Weights of a small GPT-style language model, trained from scratch on English Wikipedia: 403M tokens.
Each number is 200 + 30 x the weight over its row's rms, rounded and kept within 0 to 999. Layers, rows and columns count from 0. The size before them is the row's rms in percent of the matrix's.

# o: layer 5 attention output (transposed), 384x384, rms 0.196, rows 96-127, columns 192-255
# v: layer 5 attention value, 384x384, rms 0.229, rows 97-127, columns 192-255
# q: layer 5 attention query, 384x384, rms 0.172, rows 128-148, columns 192-255
# k: layer 5 attention key, 384x384, rms 0.17, rows 128-148, columns 192-255
o96,093,214,141,206,249,244,213,248,243,214,231,160,179,173,237,224,157,172,192,164,214,138,231,211,239,252,224,185,179,222,200,201,210,170,163,197,218,228,207,178,219,228,244,180,201,201,176,170,161,249,140,198,256,204,176,160,207,231,167,197,219,202,243,193,168
v97,097,270,195,179,175,172,178,165,223,197,166,166,185,195,133,197,199,162,238,166,199,193,198,162,185,202,239,208,157,208,248,207,231,200,176,251,180,179,218,121,168,169,215,221,180,145,262,188,241,241,221,211,193,154,185,212,233,236,238,176,239,207,163,233,235
o97,098,206,224,194,219,233,231,188,166,193,175,266,204,145,199,149,235,218,230,274,103,209,263,250,191,186,199,200,254,185,199,181,192,161,241,190,221,190,236,183,204,200,240,170,208,225,161,213,160,183,162,233,167,196,232,175,248,169,212,185,172,191,231,190,197
v98,090,175,293,153,203,201,211,187,199,194,214,161,223,239,218,212,202,187,163,211,162,202,197,197,149,205,221,151,196,214,208,178,251,230,234,190,228,206,197,181,164,193,198,206,217,244,167,187,270,229,190,199,169,218,153,187,214,220,226,228,212,228,196,169,187
o98,093,191,187,222,163,200,184,171,186,169,218,230,132,204,196,193,186,216,218,156,223,218,221,168,176,222,212,245,241,195,204,220,225,141,200,266,177,204,253,262,220,253,183,226,204,177,194,207,228,159,179,229,177,225,202,217,180,185,269,200,186,179,204,217,223
v99,087,139,159,212,186,198,211,184,153,233,175,261,218,225,228,178,187,204,210,154,241,232,197,149,247,171,206,220,232,192,140,215,192,145,205,121,205,168,175,225,225,218,191,193,174,267,152,194,165,212,201,196,189,221,223,143,174,208,204,204,221,183,171,163,216
o99,089,216,189,201,239,218,177,260,248,189,236,161,238,196,179,252,233,191,215,224,265,188,253,143,190,210,185,192,183,178,218,255,221,225,282,227,210,209,189,220,188,187,202,198,256,216,179,256,214,210,183,209,193,205,196,175,197,193,190,212,206,221,217,210,186
v100,105,160,201,212,229,182,223,221,199,250,221,179,180,163,164,199,191,222,191,218,216,229,164,173,237,202,175,206,154,182,190,208,175,181,208,189,191,161,196,205,191,282,139,160,189,165,236,212,205,224,181,150,178,148,178,229,148,233,232,221,224,232,208,215,177
o100,099,213,199,155,201,214,212,181,212,218,154,210,233,217,223,181,177,184,191,192,240,187,246,197,187,223,182,225,233,214,196,169,116,161,176,162,175,197,226,259,227,169,193,218,184,205,198,133,203,240,194,214,203,229,225,203,191,200,181,230,216,220,216,183,235
v101,104,166,228,211,187,211,171,244,164,204,195,180,189,260,258,154,208,242,209,160,229,242,192,205,185,170,237,213,197,176,189,181,146,196,202,157,170,244,180,186,198,197,204,226,254,170,169,188,174,252,253,235,147,170,217,190,253,210,215,215,247,204,190,131,151
o101,097,175,130,204,183,196,265,222,222,141,172,179,287,191,151,219,167,207,218,195,180,172,249,184,193,214,176,215,194,210,202,178,218,197,187,164,158,188,141,199,164,174,213,218,196,243,274,227,240,188,188,177,222,116,225,160,202,149,233,198,169,202,311,210,213
v102,110,240,177,185,126,221,199,224,204,272,219,226,205,267,166,157,232,238,201,227,219,173,247,237,188,208,174,216,232,195,173,179,147,165,214,173,217,239,163,215,255,277,168,205,209,192,157,186,207,212,257,208,195,193,225,193,222,183,163,195,164,220,187,200,181
o102,099,242,204,272,184,244,179,191,230,180,224,191,189,158,213,212,198,303,187,211,167,198,145,198,169,235,229,144,288,139,172,155,191,169,231,149,203,159,185,224,179,172,166,252,183,133,242,229,207,268,186,234,201,194,234,229,204,211,181,225,254,193,202,218,203
v103,088,209,204,131,230,229,165,228,241,202,164,171,149,195,157,248,174,242,175,177,184,227,178,234,181,215,205,216,127,217,227,180,215,213,197,197,241,229,197,215,219,230,214,231,230,132,212,192,173,167,183,219,166,179,186,207,192,149,192,227,203,167,206,198,178
o103,092,204,201,244,190,171,215,181,217,200,193,200,225,249,213,213,206,209,209,152,186,169,158,192,152,178,231,210,232,168,203,216,177,195,215,147,172,224,162,191,187,195,167,194,251,181,257,204,199,212,235,209,230,208,209,260,237,233,202,177,203,158,149,225,250
v104,107,169,181,182,162,165,252,209,210,188,233,242,161,157,246,208,215,206,187,175,235,215,178,183,246,224,213,223,228,256,228,211,207,175,176,191,151,219,196,206,140,176,224,214,213,202,242,199,200,213,106,251,255,137,254,189,227,187,226,187,251,229,210,295,215
o104,096,239,176,173,195,174,263,184,195,211,171,173,232,157,228,194,211,229,189,231,139,247,183,251,167,226,187,144,180,166,161,168,175,189,133,181,217,170,186,196,225,183,179,178,166,227,143,236,212,167,237,139,205,233,211,177,229,221,201,184,195,202,166,145,192
v105,106,216,235,233,163,196,155,228,161,161,206,216,178,204,182,184,193,198,228,174,113,148,199,176,203,231,226,192,199,222,173,197,188,237,184,260,209,176,187,181,186,118,211,197,197,121,191,177,165,172,232,208,198,157,154,250,201,202,162,229,166,177,186,146,214
o105,098,218,211,167,140,237,223,218,193,156,196,170,138,159,209,235,149,187,235,216,190,180,215,210,251,186,186,222,155,190,214,187,204,233,233,239,243,176,232,180,183,200,217,229,267,196,216,245,148,213,222,237,233,273,210,175,222,210,254,226,232,182,240,160,203
v106,097,159,161,229,261,193,188,213,149,183,181,195,211,209,209,206,228,179,189,225,155,257,222,198,186,194,157,167,183,183,157,224,180,203,200,243,164,231,176,130,206,259,147,189,163,190,225,195,232,175,185,237,171,193,177,149,173,204,210,149,269,204,206,213,226
o106,097,176,165,200,213,184,220,182,200,230,178,212,227,233,160,219,164,142,212,100,207,132,178,194,219,173,202,192,234,183,186,224,197,207,134,133,205,157,217,245,192,179,204,207,174,150,244,169,213,178,211,190,219,195,184,193,219,162,179,220,168,163,171,206,178
v107,085,175,192,191,170,181,215,208,239,206,143,191,216,209,249,242,202,197,222,209,225,213,147,224,185,180,159,208,214,172,208,166,223,177,222,197,200,219,166,227,221,227,227,241,217,202,192,216,178,255,153,234,210,262,206,236,182,159,235,189,243,177,223,153,184
o107,089,143,232,195,206,222,228,151,194,203,201,198,135,265,188,227,198,194,185,162,197,186,172,207,179,213,242,160,211,214,230,244,217,130,220,153,194,202,184,178,200,240,198,136,182,179,179,206,204,224,211,185,163,148,178,210,207,206,229,215,170,236,233,243,235
v108,103,173,202,192,193,198,214,203,170,138,220,224,219,216,276,222,239,257,177,190,196,206,198,186,126,179,231,209,173,118,183,195,181,228,187,184,175,220,251,197,215,205,189,210,211,212,211,232,221,204,223,256,185,198,201,242,215,182,223,211,180,227,118,164,206
o108,098,228,173,225,209,193,230,225,222,190,235,174,174,199,189,185,219,178,177,202,140,193,189,202,229,252,178,226,219,248,227,160,181,176,181,188,270,152,207,156,198,223,261,256,194,140,178,238,222,215,187,199,193,178,262,208,176,153,199,168,157,202,182,209,150
v109,093,218,176,202,220,182,242,227,187,180,158,219,170,198,205,162,209,224,171,219,206,198,223,210,192,241,168,209,229,207,201,182,198,238,226,211,230,232,178,208,228,210,185,182,220,198,195,169,157,189,184,208,134,176,193,188,213,210,193,176,195,180,194,196,217
o109,093,227,231,217,145,189,139,186,232,230,176,184,222,222,179,225,186,148,184,182,224,201,169,200,199,150,209,223,214,173,190,209,192,203,258,211,218,195,123,208,221,141,175,198,230,176,245,150,189,176,203,179,196,143,207,197,218,140,163,113,230,222,237,234,269
v110,103,161,161,249,213,230,222,180,169,202,143,221,205,195,168,180,259,194,199,187,222,177,208,217,264,208,207,177,177,230,257,188,236,271,217,203,210,185,198,137,218,188,184,209,149,235,206,184,239,180,169,149,170,242,230,175,224,192,201,175,202,193,183,227,165
o110,102,166,247,167,219,164,184,148,143,229,256,239,187,260,155,194,187,155,151,206,173,142,220,212,181,205,186,163,213,171,172,215,169,206,173,241,152,263,189,245,225,216,154,188,202,221,179,191,179,208,170,187,197,227,181,231,143,228,260,192,245,155,211,191,163
v111,087,226,201,160,183,190,221,201,209,214,261,183,193,235,168,209,265,192,243,235,155,227,207,175,210,189,202,213,240,175,209,207,182,242,194,217,224,205,216,181,178,155,147,210,235,202,222,221,228,190,180,245,171,154,210,173,176,242,214,159,212,219,187,225,190
o111,090,233,184,178,212,165,194,193,193,203,206,209,267,156,239,178,137,212,159,198,256,185,210,276,186,185,227,173,184,237,231,186,187,178,157,207,225,193,238,223,192,196,243,200,193,148,213,221,226,180,211,209,211,170,215,236,247,190,142,242,234,220,180,162,191
v112,096,231,237,190,153,233,205,187,278,213,163,227,189,198,167,192,125,202,179,198,217,172,183,222,180,180,203,198,211,213,159,211,201,180,236,208,216,253,214,173,186,172,176,250,209,173,188,178,192,202,208,230,191,206,204,262,198,189,195,208,207,181,187,229,220
o112,095,148,243,185,172,230,181,171,220,242,180,180,214,223,193,234,165,169,214,229,200,271,201,257,222,204,226,242,199,224,203,187,206,202,228,240,209,167,145,213,157,187,199,249,226,247,186,192,187,189,220,184,146,137,258,149,222,211,219,246,202,187,236,234,279
v113,097,164,207,210,227,191,194,188,182,128,201,197,216,213,203,218,219,191,206,209,184,253,170,207,171,202,244,234,182,234,181,194,225,254,169,186,194,192,174,196,188,188,237,183,208,130,243,159,202,223,177,230,205,211,222,164,193,200,234,173,240,187,227,189,170
o113,092,225,198,184,218,145,212,229,177,204,168,223,248,220,249,167,235,191,174,75,208,165,237,212,277,146,194,177,212,196,184,191,220,217,176,169,199,259,236,163,185,189,166,228,201,190,188,207,205,119,262,195,245,219,183,216,215,181,174,181,180,165,161,216,166
v114,105,203,177,158,201,168,193,221,186,185,266,207,136,186,169,228,166,227,219,183,217,194,210,180,194,180,184,164,213,236,187,156,210,159,207,172,267,175,191,214,232,202,198,218,229,209,210,246,239,178,209,217,196,180,190,233,159,195,171,169,195,157,192,160,236
o114,099,240,234,176,184,192,254,187,214,159,141,187,186,157,239,162,261,186,182,180,213,184,216,172,204,200,155,260,191,197,250,198,184,175,136,197,134,169,190,173,200,169,240,197,187,161,228,200,212,278,232,234,217,163,221,191,253,175,213,177,197,166,197,186,201
v115,095,214,186,196,221,225,201,176,216,207,187,191,196,198,181,177,159,218,188,280,239,213,255,212,152,215,168,169,210,215,266,154,225,166,225,158,187,236,229,226,202,259,173,192,193,201,197,147,216,265,226,232,201,229,222,172,219,148,246,195,229,205,196,209,184
o115,090,193,148,187,201,220,162,237,211,222,138,204,262,215,174,217,249,214,196,145,196,160,229,175,207,249,179,225,202,143,175,186,155,166,199,246,155,181,171,201,213,152,164,249,207,210,194,144,194,216,237,110,175,191,171,187,216,216,194,192,150,191,198,226,214
v116,090,153,232,179,296,169,195,182,191,228,199,200,192,194,220,191,227,180,218,221,240,221,237,148,215,195,191,169,210,188,230,156,198,154,277,206,163,142,172,208,212,215,215,230,233,245,198,163,206,249,186,208,144,202,169,203,202,220,209,210,254,221,200,209,163
o116,093,199,150,162,174,194,224,230,200,186,196,199,261,198,172,261,223,178,149,212,176,214,224,212,157,194,224,220,204,197,187,231,168,222,248,201,147,182,219,227,200,214,186,191,210,185,188,183,229,191,183,142,232,215,195,186,218,179,167,151,162,169,273,186,214
v117,105,238,219,195,194,207,222,204,207,249,188,171,168,228,161,263,192,224,246,215,204,227,223,196,180,179,206,166,167,195,229,173,135,203,249,237,202,199,194,142,235,203,199,138,166,196,184,184,231,154,244,188,216,215,193,234,178,165,200,176,153,115,228,172,219
o117,099,215,217,127,167,213,173,210,155,182,155,195,235,138,182,175,169,194,142,226,178,215,202,208,249,230,165,188,183,161,202,208,190,238,216,207,150,211,184,198,193,170,187,223,233,138,192,210,200,281,219,220,173,246,213,176,179,200,206,177,167,226,119,182,187
v118,103,200,209,167,239,188,217,220,200,200,209,181,187,193,177,222,180,201,177,173,173,250,124,183,208,195,175,168,164,238,195,193,240,193,195,186,205,175,258,189,266,254,266,180,214,210,198,179,258,287,232,214,170,205,229,188,165,194,215,205,226,248,179,154,193
o118,098,221,205,209,272,140,155,167,207,192,137,184,246,245,162,243,274,217,211,185,261,164,269,212,193,178,152,232,174,178,237,222,177,207,184,143,215,194,207,217,166,169,204,219,222,227,221,165,150,206,213,238,261,220,214,229,191,145,243,231,178,223,264,161,161
v119,103,217,119,174,299,129,198,187,230,224,208,193,209,213,259,172,178,180,198,252,224,251,265,248,187,208,176,221,165,178,209,169,188,226,202,218,181,212,216,252,184,241,204,196,219,234,212,212,191,160,174,190,193,140,219,137,192,203,233,198,220,193,241,222,213
o119,102,201,198,218,263,212,200,237,143,177,240,238,195,229,196,171,237,247,253,162,196,159,158,183,228,156,253,182,204,207,211,222,176,183,180,171,155,170,200,212,161,217,207,170,191,240,179,166,172,175,207,213,219,186,219,201,220,170,190,202,205,188,224,210,166
v120,110,226,151,250,232,151,211,210,176,224,210,181,234,170,153,143,243,213,190,178,195,161,278,184,238,220,173,178,221,190,183,194,177,235,226,209,184,184,182,201,204,213,203,212,209,196,203,180,198,181,236,185,207,216,211,171,214,199,205,185,199,215,212,179,200
o120,104,169,190,242,219,226,182,246,235,151,194,229,183,187,176,188,200,184,216,173,214,130,255,231,191,162,207,216,188,163,188,194,266,201,169,207,154,202,204,171,195,166,217,165,172,189,226,179,186,267,204,194,200,211,196,180,227,170,214,159,205,197,213,229,193
v121,109,192,200,231,227,229,165,226,179,212,206,197,189,284,240,214,222,170,201,191,174,170,203,216,147,184,206,263,154,210,182,184,215,254,211,212,190,132,164,177,211,181,191,170,156,165,196,172,174,177,204,167,201,294,141,223,159,194,228,193,183,175,206,186,164
o121,102,168,224,224,165,175,237,219,203,179,185,213,229,235,180,184,145,231,188,254,227,219,204,223,196,195,238,170,187,222,211,191,206,238,244,202,180,263,210,241,179,293,191,197,239,223,195,237,214,131,202,144,191,202,203,214,242,156,172,215,184,190,233,192,226
v122,096,212,145,253,232,192,236,180,183,216,209,167,197,157,137,204,220,221,229,173,148,239,230,234,234,171,175,220,236,191,173,209,139,185,148,211,205,199,242,194,204,210,204,184,190,189,244,220,216,215,178,233,171,246,201,163,189,136,182,176,184,153,233,227,211
o122,098,199,200,139,188,236,195,180,194,213,164,237,193,179,214,233,186,208,202,208,193,202,161,201,204,218,167,169,182,190,166,185,232,150,239,204,210,229,210,196,186,218,225,159,203,177,222,197,195,212,189,200,208,298,243,191,245,210,184,220,208,132,156,190,157
v123,100,297,220,215,182,187,195,192,212,230,228,149,214,163,109,192,254,197,185,163,234,195,263,147,217,219,196,181,205,173,201,198,147,215,180,232,183,172,225,215,222,227,192,180,185,221,238,166,187,160,227,185,213,200,204,254,181,193,208,232,155,204,204,198,193
o123,102,172,248,192,210,192,184,173,165,179,158,254,134,233,230,167,187,242,265,222,191,195,250,260,219,218,179,212,243,196,192,180,189,257,222,212,157,204,185,240,260,190,168,192,222,174,205,210,213,223,212,227,193,230,204,216,209,203,237,198,233,195,209,156,177
v124,106,174,194,232,206,182,247,185,176,159,169,194,170,181,195,206,211,191,209,167,187,254,253,131,246,162,233,197,192,195,147,212,177,153,163,236,194,167,162,229,221,160,240,193,210,165,234,247,204,150,186,215,195,219,161,232,176,195,152,186,212,176,190,215,185
o124,101,192,176,171,241,263,255,193,202,211,229,216,220,153,232,189,187,147,175,209,210,171,173,176,141,224,210,153,199,270,192,175,245,236,214,195,199,157,228,234,199,217,211,186,178,221,190,213,197,155,188,216,234,192,187,210,191,216,167,223,218,145,212,213,260
v125,098,171,205,183,192,191,199,203,170,240,221,215,180,209,158,168,238,201,182,206,215,184,208,195,167,186,272,186,198,187,163,198,203,215,207,171,197,249,205,260,229,237,212,175,207,210,194,214,155,167,249,206,249,220,231,223,253,193,109,268,158,216,219,141,195
o125,097,201,193,221,177,207,206,224,221,200,225,169,218,175,252,255,154,174,182,172,243,211,248,243,207,219,199,266,191,236,177,194,186,225,213,217,208,181,196,183,230,150,233,180,215,185,170,194,215,174,176,234,194,169,152,186,207,213,210,182,227,290,180,249,188
v126,103,214,162,225,166,240,206,173,156,261,208,193,153,172,173,215,216,176,207,156,185,201,150,188,198,170,174,163,227,195,250,169,174,144,218,178,271,178,183,150,192,218,204,186,207,186,191,204,186,223,219,215,160,188,250,229,244,198,194,221,219,204,195,216,201
o126,101,262,257,206,215,160,206,200,210,213,185,181,212,242,195,203,179,220,115,224,145,189,197,248,196,186,181,265,208,231,211,248,237,179,237,208,171,242,147,248,222,192,245,199,255,185,237,183,202,213,209,154,231,239,208,161,195,255,196,211,216,204,218,207,242
v127,110,137,250,231,193,231,263,183,160,134,155,207,182,254,217,213,197,212,200,188,185,182,187,192,219,184,218,206,205,234,173,180,211,218,177,186,225,150,190,157,214,191,226,205,204,235,191,215,215,233,200,195,117,216,161,196,258,214,236,225,178,226,175,150,173
o127,099,210,200,150,216,206,211,177,210,164,201,207,239,183,172,193,196,175,206,221,192,175,178,165,177,250,186,237,172,194,236,250,223,203,176,211,170,148,245,187,208,230,214,184,179,217,179,171,179,167,193,182,206,215,175,221,204,210,202,221,237,203,284,166,210
q128,089,244,196,203,230,279,178,199,177,212,210,230,238,203,135,209,186,186,266,168,142,222,186,157,222,199,205,220,185,180,208,197,177,163,235,236,152,252,195,225,130,191,223,225,236,184,242,206,169,205,283,151,184,151,214,181,209,235,206,243,201,202,148,221,158
k128,087,204,241,253,261,247,254,200,204,160,240,287,266,203,208,211,228,157,190,230,170,258,139,220,206,202,183,171,236,207,243,192,169,222,163,211,197,232,185,212,214,216,146,255,211,200,237,215,162,226,189,240,177,206,252,193,205,265,155,185,227,253,236,189,179
q129,088,227,211,187,224,165,200,199,218,205,178,221,215,169,160,233,192,229,188,248,168,197,175,243,196,180,199,213,241,262,225,216,177,229,174,187,168,186,198,212,191,185,201,223,170,248,173,179,162,173,220,209,174,190,161,203,190,225,224,200,188,173,190,193,187
k129,090,185,174,171,207,179,247,165,196,205,168,211,213,224,177,190,211,229,211,200,198,155,193,223,225,199,172,203,172,172,199,175,150,173,176,195,145,182,200,141,207,192,207,202,248,182,217,179,167,190,200,131,186,259,226,192,164,216,260,203,225,182,213,145,212
q130,088,227,174,207,199,177,151,201,207,227,190,204,211,177,167,202,180,235,206,212,153,169,219,216,171,185,213,168,176,177,179,229,189,187,148,175,184,179,224,199,228,196,171,255,179,185,181,134,232,215,197,262,218,211,196,174,189,182,184,229,176,218,164,186,188
k130,092,215,114,196,204,189,243,159,145,158,185,190,243,218,228,194,140,193,179,209,175,166,218,241,172,235,173,188,176,284,259,147,180,173,183,200,222,197,200,234,225,174,232,228,204,176,202,191,222,197,149,205,160,183,182,224,213,189,164,246,164,146,163,155,221
q131,093,214,198,162,199,159,212,239,259,190,179,150,215,230,175,167,198,199,137,188,175,194,200,255,191,167,241,190,183,265,284,212,258,210,180,219,260,193,198,164,154,153,167,220,177,228,184,209,159,201,248,179,211,242,206,207,206,258,215,200,178,192,176,248,228
k131,092,169,173,163,172,208,170,219,205,189,172,197,261,181,185,179,135,201,155,239,192,177,215,221,233,179,176,219,167,186,163,189,233,243,194,226,133,158,263,214,150,220,240,183,179,152,207,185,243,203,119,179,272,172,159,193,248,210,238,178,160,248,215,152,170
q132,083,155,220,168,181,189,219,185,215,189,262,228,206,187,189,181,201,206,182,201,188,174,235,162,192,191,205,233,152,193,244,217,224,171,204,201,247,226,162,199,268,201,209,145,223,233,175,165,189,198,221,191,177,222,198,200,182,211,211,185,236,223,203,210,209
k132,085,208,236,203,221,162,233,262,206,177,219,232,145,175,208,259,192,234,238,225,202,223,224,199,225,183,207,201,163,171,177,193,190,194,198,186,239,217,200,194,182,255,204,237,198,224,145,184,194,226,196,139,186,208,166,181,237,177,209,159,159,245,182,189,258
q133,088,220,188,235,228,178,171,199,222,209,180,143,224,231,230,183,183,209,204,223,174,227,173,147,212,239,197,231,202,189,218,233,223,187,214,226,204,182,177,203,199,164,235,212,222,237,207,219,259,169,210,215,227,212,199,206,257,150,202,213,152,189,201,194,212
k133,086,239,202,146,211,193,209,185,204,166,157,201,211,189,167,157,212,196,194,223,167,211,245,192,189,183,203,204,258,227,205,150,132,177,195,191,223,161,229,171,208,177,189,170,224,185,190,209,165,226,246,197,247,256,206,232,240,244,211,163,185,154,246,201,234
q134,089,153,277,231,146,219,143,180,217,188,245,171,200,158,197,150,198,164,202,175,150,141,256,128,216,215,170,194,155,189,199,193,223,214,192,164,211,199,178,224,204,270,186,238,207,249,207,200,176,193,232,165,197,248,187,193,174,207,190,184,249,206,168,180,208
k134,087,186,254,175,234,217,201,178,197,207,219,254,129,239,236,218,184,215,212,221,207,178,159,153,162,185,134,210,184,235,211,170,210,259,153,192,195,196,172,233,199,195,209,165,141,208,200,158,210,193,189,181,208,214,189,162,251,199,173,170,154,259,192,179,214
q135,092,195,208,162,187,208,226,187,178,130,205,225,270,192,218,171,247,228,182,166,221,196,191,172,181,206,203,229,203,208,213,198,216,216,164,228,184,157,170,204,234,187,219,202,174,138,227,224,180,183,209,210,239,192,238,232,197,210,196,242,192,252,177,205,124
k135,091,225,191,223,173,226,169,214,163,194,177,237,217,178,200,256,218,213,159,139,164,222,161,198,179,193,171,214,245,168,194,219,243,227,259,199,132,156,191,195,199,203,216,222,216,216,194,226,169,242,199,196,205,224,186,228,236,189,217,200,172,250,147,181,193
q136,094,139,190,181,189,224,230,183,251,145,195,215,235,242,214,193,229,177,198,190,232,195,167,189,229,217,207,216,191,165,203,189,143,207,208,186,209,130,223,197,161,230,163,205,231,210,206,213,218,187,226,230,255,177,155,210,190,217,213,235,202,336,236,193,203
k136,090,213,225,198,183,216,197,217,271,207,202,223,203,189,235,213,180,276,236,214,238,231,193,190,210,190,197,226,228,237,217,192,203,243,190,240,180,197,160,134,183,216,199,112,172,231,187,234,138,164,200,244,223,179,230,165,204,158,151,207,172,181,205,189,243
q137,094,222,215,233,196,209,240,198,203,211,205,236,220,101,235,133,242,236,243,167,224,196,197,188,160,194,234,211,170,182,183,180,186,236,182,215,214,148,157,219,200,217,188,218,274,185,242,249,186,250,178,222,205,233,194,229,202,218,174,216,188,203,222,223,195
k137,080,207,229,198,190,135,220,192,215,153,174,205,168,175,180,220,222,157,207,247,216,232,231,259,180,213,204,176,174,226,224,264,161,207,189,161,177,205,191,221,180,156,153,182,204,203,274,178,178,188,153,166,229,232,187,173,172,211,162,199,203,185,206,202,245
q138,092,172,186,206,216,255,161,222,182,222,215,177,177,231,175,199,175,192,185,239,191,139,248,204,163,187,203,256,218,213,202,214,219,201,140,226,191,199,186,227,195,181,227,207,175,205,193,166,236,164,207,204,219,234,156,171,215,157,214,171,165,196,175,208,237
k138,091,211,225,239,163,199,233,248,230,159,223,153,252,189,225,169,174,183,221,207,169,241,193,192,161,196,204,241,166,205,160,188,190,237,208,196,211,238,204,190,247,193,185,222,259,209,255,164,229,196,203,166,189,248,175,189,213,233,196,230,166,223,153,270,180
q139,088,249,173,188,250,241,212,170,260,186,231,170,199,171,203,123,187,199,173,210,192,222,207,199,155,219,222,204,197,183,226,194,224,224,216,183,140,176,186,220,150,199,172,213,212,226,226,218,225,215,169,150,161,146,183,138,285,191,215,200,167,214,231,215,187
k139,090,179,131,256,207,136,193,160,197,178,188,241,249,222,114,213,199,184,258,205,168,160,192,182,175,184,197,168,192,169,196,251,268,167,190,218,181,237,190,153,253,164,164,167,216,250,231,166,199,158,223,190,238,160,202,212,175,222,190,211,146,235,172,202,210
q140,085,223,221,235,220,234,209,201,198,206,170,191,130,178,195,237,248,239,180,136,242,169,216,190,193,149,269,167,179,172,199,232,197,176,237,163,200,171,179,239,210,181,235,240,134,148,176,202,204,221,256,194,246,207,182,188,217,212,213,203,212,195,174,203,198
k140,089,209,186,245,185,206,141,183,212,156,184,172,183,232,187,202,204,178,136,175,157,161,225,151,230,231,213,209,175,223,162,233,188,222,207,137,243,220,203,237,224,219,198,227,231,151,232,209,175,274,233,250,251,239,198,229,155,189,208,157,194,205,215,215,225
q141,088,183,215,210,206,161,206,211,180,226,209,238,220,196,188,172,273,203,194,207,196,154,164,195,252,196,166,259,179,155,181,163,191,177,214,243,188,217,193,178,192,194,239,212,192,256,198,186,235,193,226,159,230,148,221,204,192,170,185,186,217,145,201,172,194
k141,090,174,207,170,205,185,208,203,209,163,240,234,198,180,183,180,251,181,249,188,232,164,160,161,159,221,165,146,173,193,172,210,236,192,150,218,208,190,155,223,188,201,151,214,216,220,181,162,212,228,240,145,263,224,191,217,196,232,167,207,229,151,181,196,151
q142,099,176,205,245,143,178,163,199,191,207,195,151,174,228,142,211,168,188,146,232,218,177,191,207,192,195,214,162,266,221,156,178,195,181,214,191,221,246,264,152,265,184,192,185,179,214,195,209,216,192,268,140,167,223,193,248,209,233,239,177,216,195,175,163,207
k142,093,282,248,219,210,251,205,212,192,199,265,206,157,226,240,208,224,210,190,226,237,158,187,207,200,213,205,153,221,234,181,222,162,193,228,183,194,175,152,205,190,167,186,164,204,171,150,192,177,207,213,173,184,148,175,184,251,176,187,217,244,223,202,193,191
q143,086,215,190,251,202,206,202,227,195,274,177,211,196,169,248,288,220,248,232,159,212,174,121,135,255,245,196,200,193,202,190,203,225,177,205,243,186,228,198,194,199,223,134,202,184,209,218,204,177,185,259,175,206,164,229,197,212,256,168,211,165,191,178,228,188
k143,085,207,172,152,197,205,190,163,187,204,204,158,178,188,174,227,290,168,187,206,169,222,196,250,203,251,214,202,196,187,202,227,218,207,176,210,221,197,175,254,218,182,176,202,199,194,212,243,180,158,218,193,192,262,209,242,190,223,168,222,204,229,191,203,183
q144,088,223,182,114,160,213,147,187,255,235,182,218,202,192,206,205,181,146,203,181,186,258,177,188,244,241,245,193,212,237,155,119,266,217,234,223,224,180,197,254,156,140,180,197,132,213,209,204,217,210,177,213,197,143,170,222,178,222,167,214,150,235,236,203,230
k144,085,205,236,196,159,226,183,167,207,142,149,200,204,202,158,203,182,238,209,217,218,212,146,210,162,177,206,234,191,189,256,238,244,176,177,224,233,230,210,207,234,169,184,185,183,186,205,225,226,150,240,233,190,203,225,165,158,212,173,253,181,205,211,210,181
q145,093,171,129,189,205,198,168,248,196,194,218,186,202,221,175,197,207,180,208,197,248,194,231,152,181,189,196,203,205,211,226,241,190,207,237,227,208,269,178,206,207,155,194,234,139,191,187,156,269,228,193,152,226,179,198,188,204,178,191,186,227,168,262,217,172
k145,086,234,220,172,216,219,173,231,230,192,178,219,199,238,223,259,142,190,200,194,186,209,172,172,201,245,228,245,226,174,193,158,184,213,219,206,225,180,246,220,235,179,249,219,192,127,192,230,207,266,243,198,206,154,175,216,237,235,237,220,173,174,222,198,192
q146,090,237,215,221,154,193,217,231,157,154,238,186,165,200,160,158,204,209,166,174,206,227,197,171,231,190,209,235,219,201,235,200,187,201,214,226,245,192,181,207,243,192,248,225,217,253,203,232,194,217,180,149,242,182,198,185,225,138,166,205,187,227,212,202,207
k146,086,199,176,219,207,170,212,174,277,227,161,210,215,183,191,184,174,228,178,178,268,163,163,197,184,190,220,208,187,164,199,214,201,203,164,200,195,211,208,195,176,182,168,197,222,225,180,197,169,162,216,183,238,166,138,186,202,210,229,177,213,182,186,199,178
q147,088,205,206,238,223,251,240,201,181,161,193,176,189,240,172,219,224,201,216,226,220,203,149,242,190,170,164,209,199,204,158,200,164,249,181,192,191,155,211,182,180,123,217,131,172,201,191,225,114,218,165,166,189,200,132,183,203,147,210,200,174,231,165,203,163
k147,091,192,195,180,188,228,278,267,230,202,233,211,205,164,193,210,210,158,211,220,179,179,282,178,204,183,217,209,186,222,165,222,158,212,190,161,198,163,196,225,157,149,213,232,205,193,194,153,170,217,208,210,233,217,176,211,211,127,175,256,134,113,182,176,184
q148,093,232,232,218,201,213,199,217,263,249,215,163,190,212,222,230,210,201,213,222,211,198,179,187,239,222,186,255,241,225,269,182,203,168,202,163,157,223,140,164,254,185,197,190,190,229,204,154,223,171,250,249,138,157,168,156,194,184,211,199,156,218,202,168,250
k148,087,202,209,199,187,229,151,184,185,187,168,195,189,204,142,225,219,184,167,154,224,182,216,240,181,212,265,267,215,166,225,174,153,224,173,225,202,172,178,199,153,178,190,178,182,167,261,194,237,188,211,229,220,242,224,157,194,166,194,175,205,213,201,255,139